config.yaml
n_layer: 14
d_model: 320
n_head: 10
n_kv_head: 5
head_dim: 32
d_mlp: 832
vocab_size: 8192
activation: "swiglu"
norm: "layernorm"
norm_place: "pre"
norm_eps: 1e-06
positions: "rope"
rope_base: 88800.0
rope_fraction: 1.0
qk_norm: true
attn_scale: 0.177
bias: "none"
tie_embeddings: false
parallel_block: true
init: "normal"
init_std_qkv: 0.0289
init_std_o: 0.0
init_std_up: 0.0289
init_std_down: 0.0
optimizer: "adam_variant"
lr: 0.00138
lr_mult_qkv: 0.5
lr_mult_o: 1.01
beta1: 0.9
beta2: 0.98
lr_head: 0.00387
warmup_steps: 204
schedule: "wsd"
decay_fraction: 0.756
decay_shape: "pow"
final_lr_fraction: 0.0
batch_tokens: [32768, 65536, 98304]
seq_len: 512
doc_mask: true
train_tokens: 630200000
steps: 10284
dataset: "wikipedia_en"
Each number is 128 + 32 x the weight over its row's rms, rounded and kept within 0 to 255. Layers, rows and columns count from 0. The size above them is the row's rms in percent of the matrix's.

# layer 7 MLP down (transposed), 832x320, rms 0.0903, rows 782-798, columns 256-319
size [ 99 101 101  97  99  93  99 110 100  93 111  95 103  94 106  96 102]
[[159 151 138 101 165 133 158  95 111 121 149 123 195 138 144 121 131 155 186 125 110 105 164 119 156 177 104 204 132 132  82  93 119 107  56 142  86 155 111 101 130 167 129 198 184 115  59 108 132 111 156 136 103 112  31 105 102 153 111 130 135  84 102 147]
 [115 114  81 136 113 115 157 149 102 196 118 151  69 177 119 138 109 151 145 107  98 105 130 116 100 133 172 152 121 135  86 123 102 150 112  94 102 168 114 103 141 150 144 145 155  74 121  61 136  96 116 117 161 106  75 143 148 145 114 239 163 141  99 109]
 [174 183 163 136 128 129 178 129 109 121 197 152  92  80 162 110  74 155  82 111  93 108 140 134 103 144 111 121 144 180 125 145 135  97 109  95 119 108  95 122  98 136  95  69 155 119  71 132 144 105 121 114 137 137  45 102 101  75 148 144 181 163 182 124]
 [ 71  89 181 136 119 110 151  70 102 112 129 101 110  97 157 115 137 152 120 171 143 133 102 165 163 112 123 119 157 108 189 113 156  86 162 127 151 132 175 110  71 131 121 103 118 144 117  58  65 119 153 186 143  78 184 157  74 128 161 114 102 109 153 114]
 [127 132 109 107  76  93  91  73 133 168 100 116  88 107 139 149 128 122 110  66 143 107 111  98 114 126 107 109 106  58 162 174 161 178 112 195 144  93  80  80 115 156  99 138 160 150 186 104 144  91 209 161 170 132 107 135  97 102 235 149 100 165 104 145]
 [105 133 192 112 169 102 121 110  92 131  88 171 142 140  96 106  57 113 113 110 116 136 142 134  89 135  93 112 148 150 142 149  97  89 169 210 129 100  82 106 150 138 163 117 134 100 103 181 144 165  89 184 106 151 189 104  96 122 136 123 143 155 175 135]
 [154 150 151 120 159  83 124 113  96  71 143  84 124 165 151 164 132 114 132 158  94 155 113  98 117 181  72  90 136 135 134  91 112 173 113 112 101 112 138 156 199 113 161  94  79 123  90 166 180 126 133 131  92 146 127 117 132  93 130 115 122 124  92  70]
 [ 67 154 107 158  53 159 112 131 179 132 124 135 156 143 149 134 165 142  57 147  72 120 119 109 139 106 136 144 114 157  82 113 113 143 132 107  55  95 155 105  99 160 150  78  90 129 169 145 192 143 164 178  70  69 138 183  70 156 154 122 138 136 134 151]
 [135 121 149 166 122 162 181  53 124 145 108  91 144 120 132 112 105 147 218  66 114 180 102 116 168 165  78 134 167 138 164 102  32 125 126 149 123 100 202 121 158  94 115  84 112 112 102 130 153 105 159 120 124 167 119 120 150 129 122 171 115 116 128 123]
 [154 102 141 138  84  68  76 115 148 120 138 179  99 155 158  90 124 132 113 149 122 100 165 204 159 103 151 172  90 137  83  77 137 103 111 156 128  99 146 102 134 126 133 179  67  92 133  99 148  99 140 153 152  98 119  98 112 156 166 143 142  71 122 159]
 [159 111  84  94 196 129 121 109 166 161  96 134 135 138 102 141 139 191 152 130  73 131 106 190 136  86  92 157 136 119 118 134 147 109 146 101  66 137 134 188 149 142 139 121 154 161 115 105 129 128 122 161 126 127 140 140  58 148 100  90  84 184 116 123]
 [114 118 123 106 109 127 141 123 149 161 128 165 163 133 172  99  91 148  96 140  89 150 172  88 153 167 104 139 191 139 128 159 105  85 114 133 104 131  86  58  89 133 161 101 139 131  86 185 137 155  55 123 148 116 113  97 123 204  90 144 142 183  79 127]
 [146 104 116 106 163 119 129  86 132  79  52  97 111 108 155  96 147 139 143 116 156 159  51 140 117 148 121 162 118  92 163 166  98  80 129 182 107 117 123  75 121 123 126 134 157  70 174  80 112  88 172  59 144  83 159  83 152 130  64 124 168 104 155 108]
 [ 99 121 112  82 146 154 157  90 112 135 174 112 110 158  92 137 136 137 129 134 148  93 154 138 136  80  47 118 118 124  57 117 125 144 165 127 126 169 100 149 138  92 168 119 132 113 104 101 117 154 193 128 148 123 137 101 134 136 145 122 176 112 117 147]
 [119  68 112 124  76 105  68  80 147 119 104 119  91 186 151 143 129 108  95 131 152  92 155 105  85 105 139  90 146 148 112 118 111 145 104 150 124 134 170 140  78 150 130  63 155  89 108 145 106 107 129 196 134  87 154  66 112 138 148 171 122 159 139  74]
 [138 152 198 189 146 123 134 126  86 164 174 116 127 113 115 116 122 119 107 164 157 149 156 134  95 119  86 121 165 147 134 145 130 128 115 233 160 108 157 158 171 141 100 164  56  79  91 203  64 115 166 145 171 153 143 173 104 123 126 130 157  73 104 134]
 [ 91 170 125 109  67 152 136 108 148 149 153 112 176 135 127 120 110 144 132 184 163 155 112 119 124 113 134 112 118 126 194  92 136 156 115 138 197 116 161 146 101  94 207 141 129 150 100 132 142 116 136 144 104 146 123 122 184 157 166 133 113 152 128  94]]
# layer 7 MLP gate, 832x320, rms 0.0926, rows 783-798, columns 256-319
size [100 100 106 103  96 104  99  98  95 102  96 107  95 112  99  98]
[[175  94 130 116 139 121 132 136 161 112  27 120 123  69 120 109 145 148 136 119 175 151 153 138  87 115 188 159  98 122 102 152 162 113  87 122 147 142 142 114  72 117 131  77 118 167 144 105 172 118  59 139  93 157  96  86 177 158  80 194 117  98 130 107]
 [ 65 110 192 126 108 180 144 124  91 143 155 136 144  62 121 148 141 174 110 137 129 168 119 125  43 154 189 153 135 159 137 131  75 119 102 162  66 145 171 109 176 100 110 132  84 175 125 125 139  98 139 149 141 203 142 128 140 131 120 132 167 128 123  45]
 [160 103 101 117 173 111 167 135 117 182 114 146 115 122 104 123 132 121 164  89 156  73 164 128 174 110 173 132 123 149  95 164 149  52 136 134 111 149 112 117 160 152 111 172 158 137 147 151 178 111 114 128 116 153 133 133 137 106  94 107 186  88 101 110]
 [ 69 138 110 124 141  91 127 116 102 123 148 148 149 144 176 196 101 103  93  84 111 133 141 109 104 107 120 137 103 135 112 190  81  77 151 115  75 143 116 111 114 155 123 169 147 135  97 158 118  45  83 122 119 114 124 123  58 159 165 117 130  81 127  65]
 [101 116 141 127 144 183 135  66 160  86 139  98 100  54 100 142 180 134  62 136 139 133 123 136 105 134 165 120 173 127 145  93 139 152  92 117  75 161 158 162 154 112 127 126 160 113 125  98 136 163 133  74 139 138  83 186 115 125 127 126 105 153 148 129]
 [ 48 133 151 156  73 161  79 149 103 143 105 111 118 114 118 165 103 151  94 126 182 123 110  81 103  89  87 151 137 133 155  99 113 132 120 122  85 118 108 167 124  84 125 111 183 100 117 121 101 110  74 174 173 102 129 123 140 116  83 123 113 145 142  93]
 [165 126  72 104 110 182 136 137 100 147 147 149 113 133 103 141 179 142 102 115 120 128 132 104 168  99 131 172 148  99 176 149 182 113 155 117  94 133 115  83 134 142 113 151 180  98  99 164 115  53  97  73 124 145 136 107 100  95 130 103 183 136 134  95]
 [157 110 169 176 149 172 113 134  91 171 140 156  79 114 112 131 168 113 165  85 149 161  84  83 141  96 123  86 175  60 109 170 108 154 196 118  99 130  99 116  63 172 153  94 172  99 157 151 108 137  87 108 225 131 123  85 138 111 103 132 134 176  95 137]
 [104 132 115 151  97 126 157 107 135 161 112 134 105  83 131 137  99 123 146 112 115 128 125 118 170  89 203 167 102 165 138 134 142 109  93  65 119 153 184 143 123 108  84 135 179 118 144 148 184  93 177  39 174 148  64 169 160 146 130 120 156 101 117 155]
 [142 192 107 130 197 149 125  76 135 134  97 107 122 123 193 164 108  93 113 140 156 153 103  99 149 132 146 188 203  51 168  94 101  89 152 169 126 176  98  72 177 130 142 167 168 121  80 130 112 119 154 133 111 102 165  81 146 146 113 140 110 176 166 144]
 [ 80 188 198 103  95 143 134 144  63 177  85 141 100 143 133  89 122 149  63 151 161 138 129 216  92  73 147 157 131 137 105 129 109  69 118 202 102 170 138 146 151 147 139 151 155 125  96 118 135  89 134 224 115  87 119  39 131 130 139 169 135 121 173 152]
 [ 34 123  94  97 103 134 140 153 106 130 114 130 171 160 151 177 103  88 101 134  98 163 193 190 119 174 131 103 110  41  99 149 152 130  82 114 132 204 117 131  95  56 149 146 148 176  94 115 194 161 117 110 113 146  92 110 100 161 114 128 105  98 126  82]
 [119  79 138 172 167 110 126 146 132 136 158  98 143  97 183 113 141 110 125 119 120 130 146  86 103  97 169  94 130 133 173 167 189 114 139 104 168 147 153 112 109 141 171 137 137 142 177 114 148 195  76 126 110 114 122 183 156  86 146  75  84 172 124  54]
 [140 166 139  98 175  49 125 123 120 153 114 137 188 115 120 140 173 177 139  98 130 125 240 171 122 170 164 139 132  65 138 134 168 115 132 124 113 131 195 133 143 145  84 125  84 136 108 100 151 167 152  86 172 112 141 109  95 127  95 141  98 111 159 121]
 [103 102 122 140  92 129  94 155 176  99  93 105 122 140  95  89 188 128 137  97  85 150  98  77 187  91 151 173 157 138 144 153 122 118  96 161 121 140 125 112 124 113 157  76 115 172  90 106 164 107  99  78 192  83 149 115 139 103 125 104  61 210 174  99]
 [ 99 124 126 144 155 136 146 157 123 116 120 167 107  68 112 174  97 126 158  78 124  90 136  89 123 110 115 111 131 154 112  97 111 123 149 112 103 126 138 147 125  89 145  95 175 124 133 134 135 117  43 131  95 119 142 155 173 166 121  90  94  95 152 116]]
# layer 7 MLP up, 832x320, rms 0.0926, rows 783-798, columns 256-319
size [100 100 104 100  92 105 110 101  93 115  93 104  94 105  95  99]
[[117  95  91 152 101 167 138 141 123 134 130 128 103  87 134 143 105 121 165 152 150 114  57  97 108  81 122  62 151 118 143 151 149 164 129 114 126 126 153  84 104 135 144 103 132 117 108  77 122  90 101 132 122 119 137 214 156 133  80 142 129 170 101 108]
 [152 161 159  61 125 117 158 189 161 137 130 144 161  90 119 109 159 145 160  89 163 114 123 137 157 110 172 148 191 109 174 119 106 132 124 143 127 151 103 111 135 157 138 138  94 141 135  96 131  64 170  95 179 136  78 169 114 104  83 161 178 107 141  97]
 [ 89  74 111 114 129 119 113 115 107 121 106  93 111 168 143 131 126 107 162 132  85  71 140 143 105 104 140  90  79 126 114 189 140  70 102 130 137 167 135  91 144  82 107 164 153 118  93 166 139 126 113 150 105 114  97 141 180 104  98  96 171 101 132 138]
 [ 98 149  98 107  47 108 156  68  70  86 121 127 120 115 192  64  87 142 164 171  77  85 104 112 105 122  89 157 122 181 205 120 144  78 123  96 101 146 124 111  99 139 101 184 152 150  88 133 128 176 103 227 174 181 152 153  84  73 143 135 109  87 130 103]
 [114 186 146 136  70 114  89 156 155 151  82  85 108 171 103  90 145 172 121 114  87 120 132 169 191 151 162 164 106 104 121 118 142  84 100  94 117  80 149 122 145 160 103 116 196 147 103  96 115 123 136 147 183 103 128 125 140 125 133 135 153 109 140 150]
 [ 51 107 151 199 134  78 184 107 121 185 168 164 188 116 152 217 127 135 123  68 120 107 135 116 150 124 131 122 188  89 114 137 134 142 116 121 157 114 143 173 101 173  86  87 110  83 148 196  87 125  89 180 140 119 129 141 146 172 104 135  79 115 169  49]
 [ 65 109 103 109 113 110 106 135 151  90 127 151 104 153 146 115 119 122 142 139 127  56 161 148 138  98 175 173 130 142  98 100 147 107 101 155 152  99 156 114 176  94 103 103 121  96 154 137 184  91 108 119  74 152  99  90  74 104 119 161 157 143 185 129]
 [114 124 105 144 102  76 138  82 145 106 116  84 142  90 116 120 126 187 134 112 134 140 114 139  76 146 118 134 130 149  97 152 142 158 107 162 137 113 118 148  68  46 120 110 136 164  73  77 125 117 178 126  99 115 129 144 184 165 138 165 140 114 212 113]
 [ 84  76 130 219 147 110 171 111 160 168 119 113 196 185 100 145 100 131 149  40 117 144 150 179 148 123 150 161  65 100  78 212 149 151 143 177 138 131  97 118  96 120 121  42 100 122 129  82 193  91 105 128 121 142 151 138  91 114 132  88  76 168 119 153]
 [100  94 151  83 160  79 148  89 126 141 100 131 130 135  57 150 135 149 118 116  99 103 114 169 116  88 129 225 171 148 164 165 133 120  77  74 102 149 180 120 112 180  93  73 136 144 158  91  88 176 109 150 138 194 107 155 106 104  84  96 106 179  90 132]
 [153 160 123  49 125 131 164 148 158 143  99 173  88 130  85 152  96 113 129 127 155 115 104 142 146 113 196  89 146 118 105 128 155 149 149 187 113 134 173 142  78 121  92  82 134 125 128  72 127 104  93 111 128 132  90 165 126  86  99 118 149  49 143  66]
 [171 109  98  69 139 120 180 132  93  76  82 126 142 156 107  82 149 160 152 121 121 194  80  89 152 102 132 131 102 163  93 116 152 190 144 118 141 122 151 155  87 100 199 110 132 133 134  36 148 110 141  94 118 155 159 140 125 167  92 143 134 148 150  74]
 [134 136  86 106  64 156 162 122 199 134 137 142 126 115 100  96 139 168 156 184 135 155 139  95 122 187 138 128 128 148 135 139  93  92 165 145 139  94 155 101 111 117  63 151 119 130 103 167 129 160  93 150  84 103 198 124 157 130 183 171 144 112 136 150]
 [143 105 108  88  99  87 122 145 107 110 100 175 143 136 126 150 172 138 156 129 191  81 112 132  99 179 143 116 134 160 137 106 101  87 149 198 113 158 141 152 114 189 100 143  82 117 120 100  89 100  82 107 119 112 115 128 134 126 107 204 108  90 194  77]
 [ 85 153 141 163  89 110  88 192 135 195  93 120 152 120  97 118 110 117 173 129  91  79 109 105 145  86 120 110 186 166  75  96 116 139  67 134  93 163 108 116 171 161 111  80 151 103 130 150 145 119 138 122 143  71  82 113 105 116 108  99 145  79 156  98]
 [134 170 177 100 108 208 125 118  37 121 143 117 102 130 105 103 114  69 118 106 119 100 135  97 142 143 121 197 133 121 147 163 117  88 201 148 164 130  42 100 135 130 157 102 152 123 114 122 116 173 121 124 170 148 156 110  48 121 100  75  60 100  91 141]]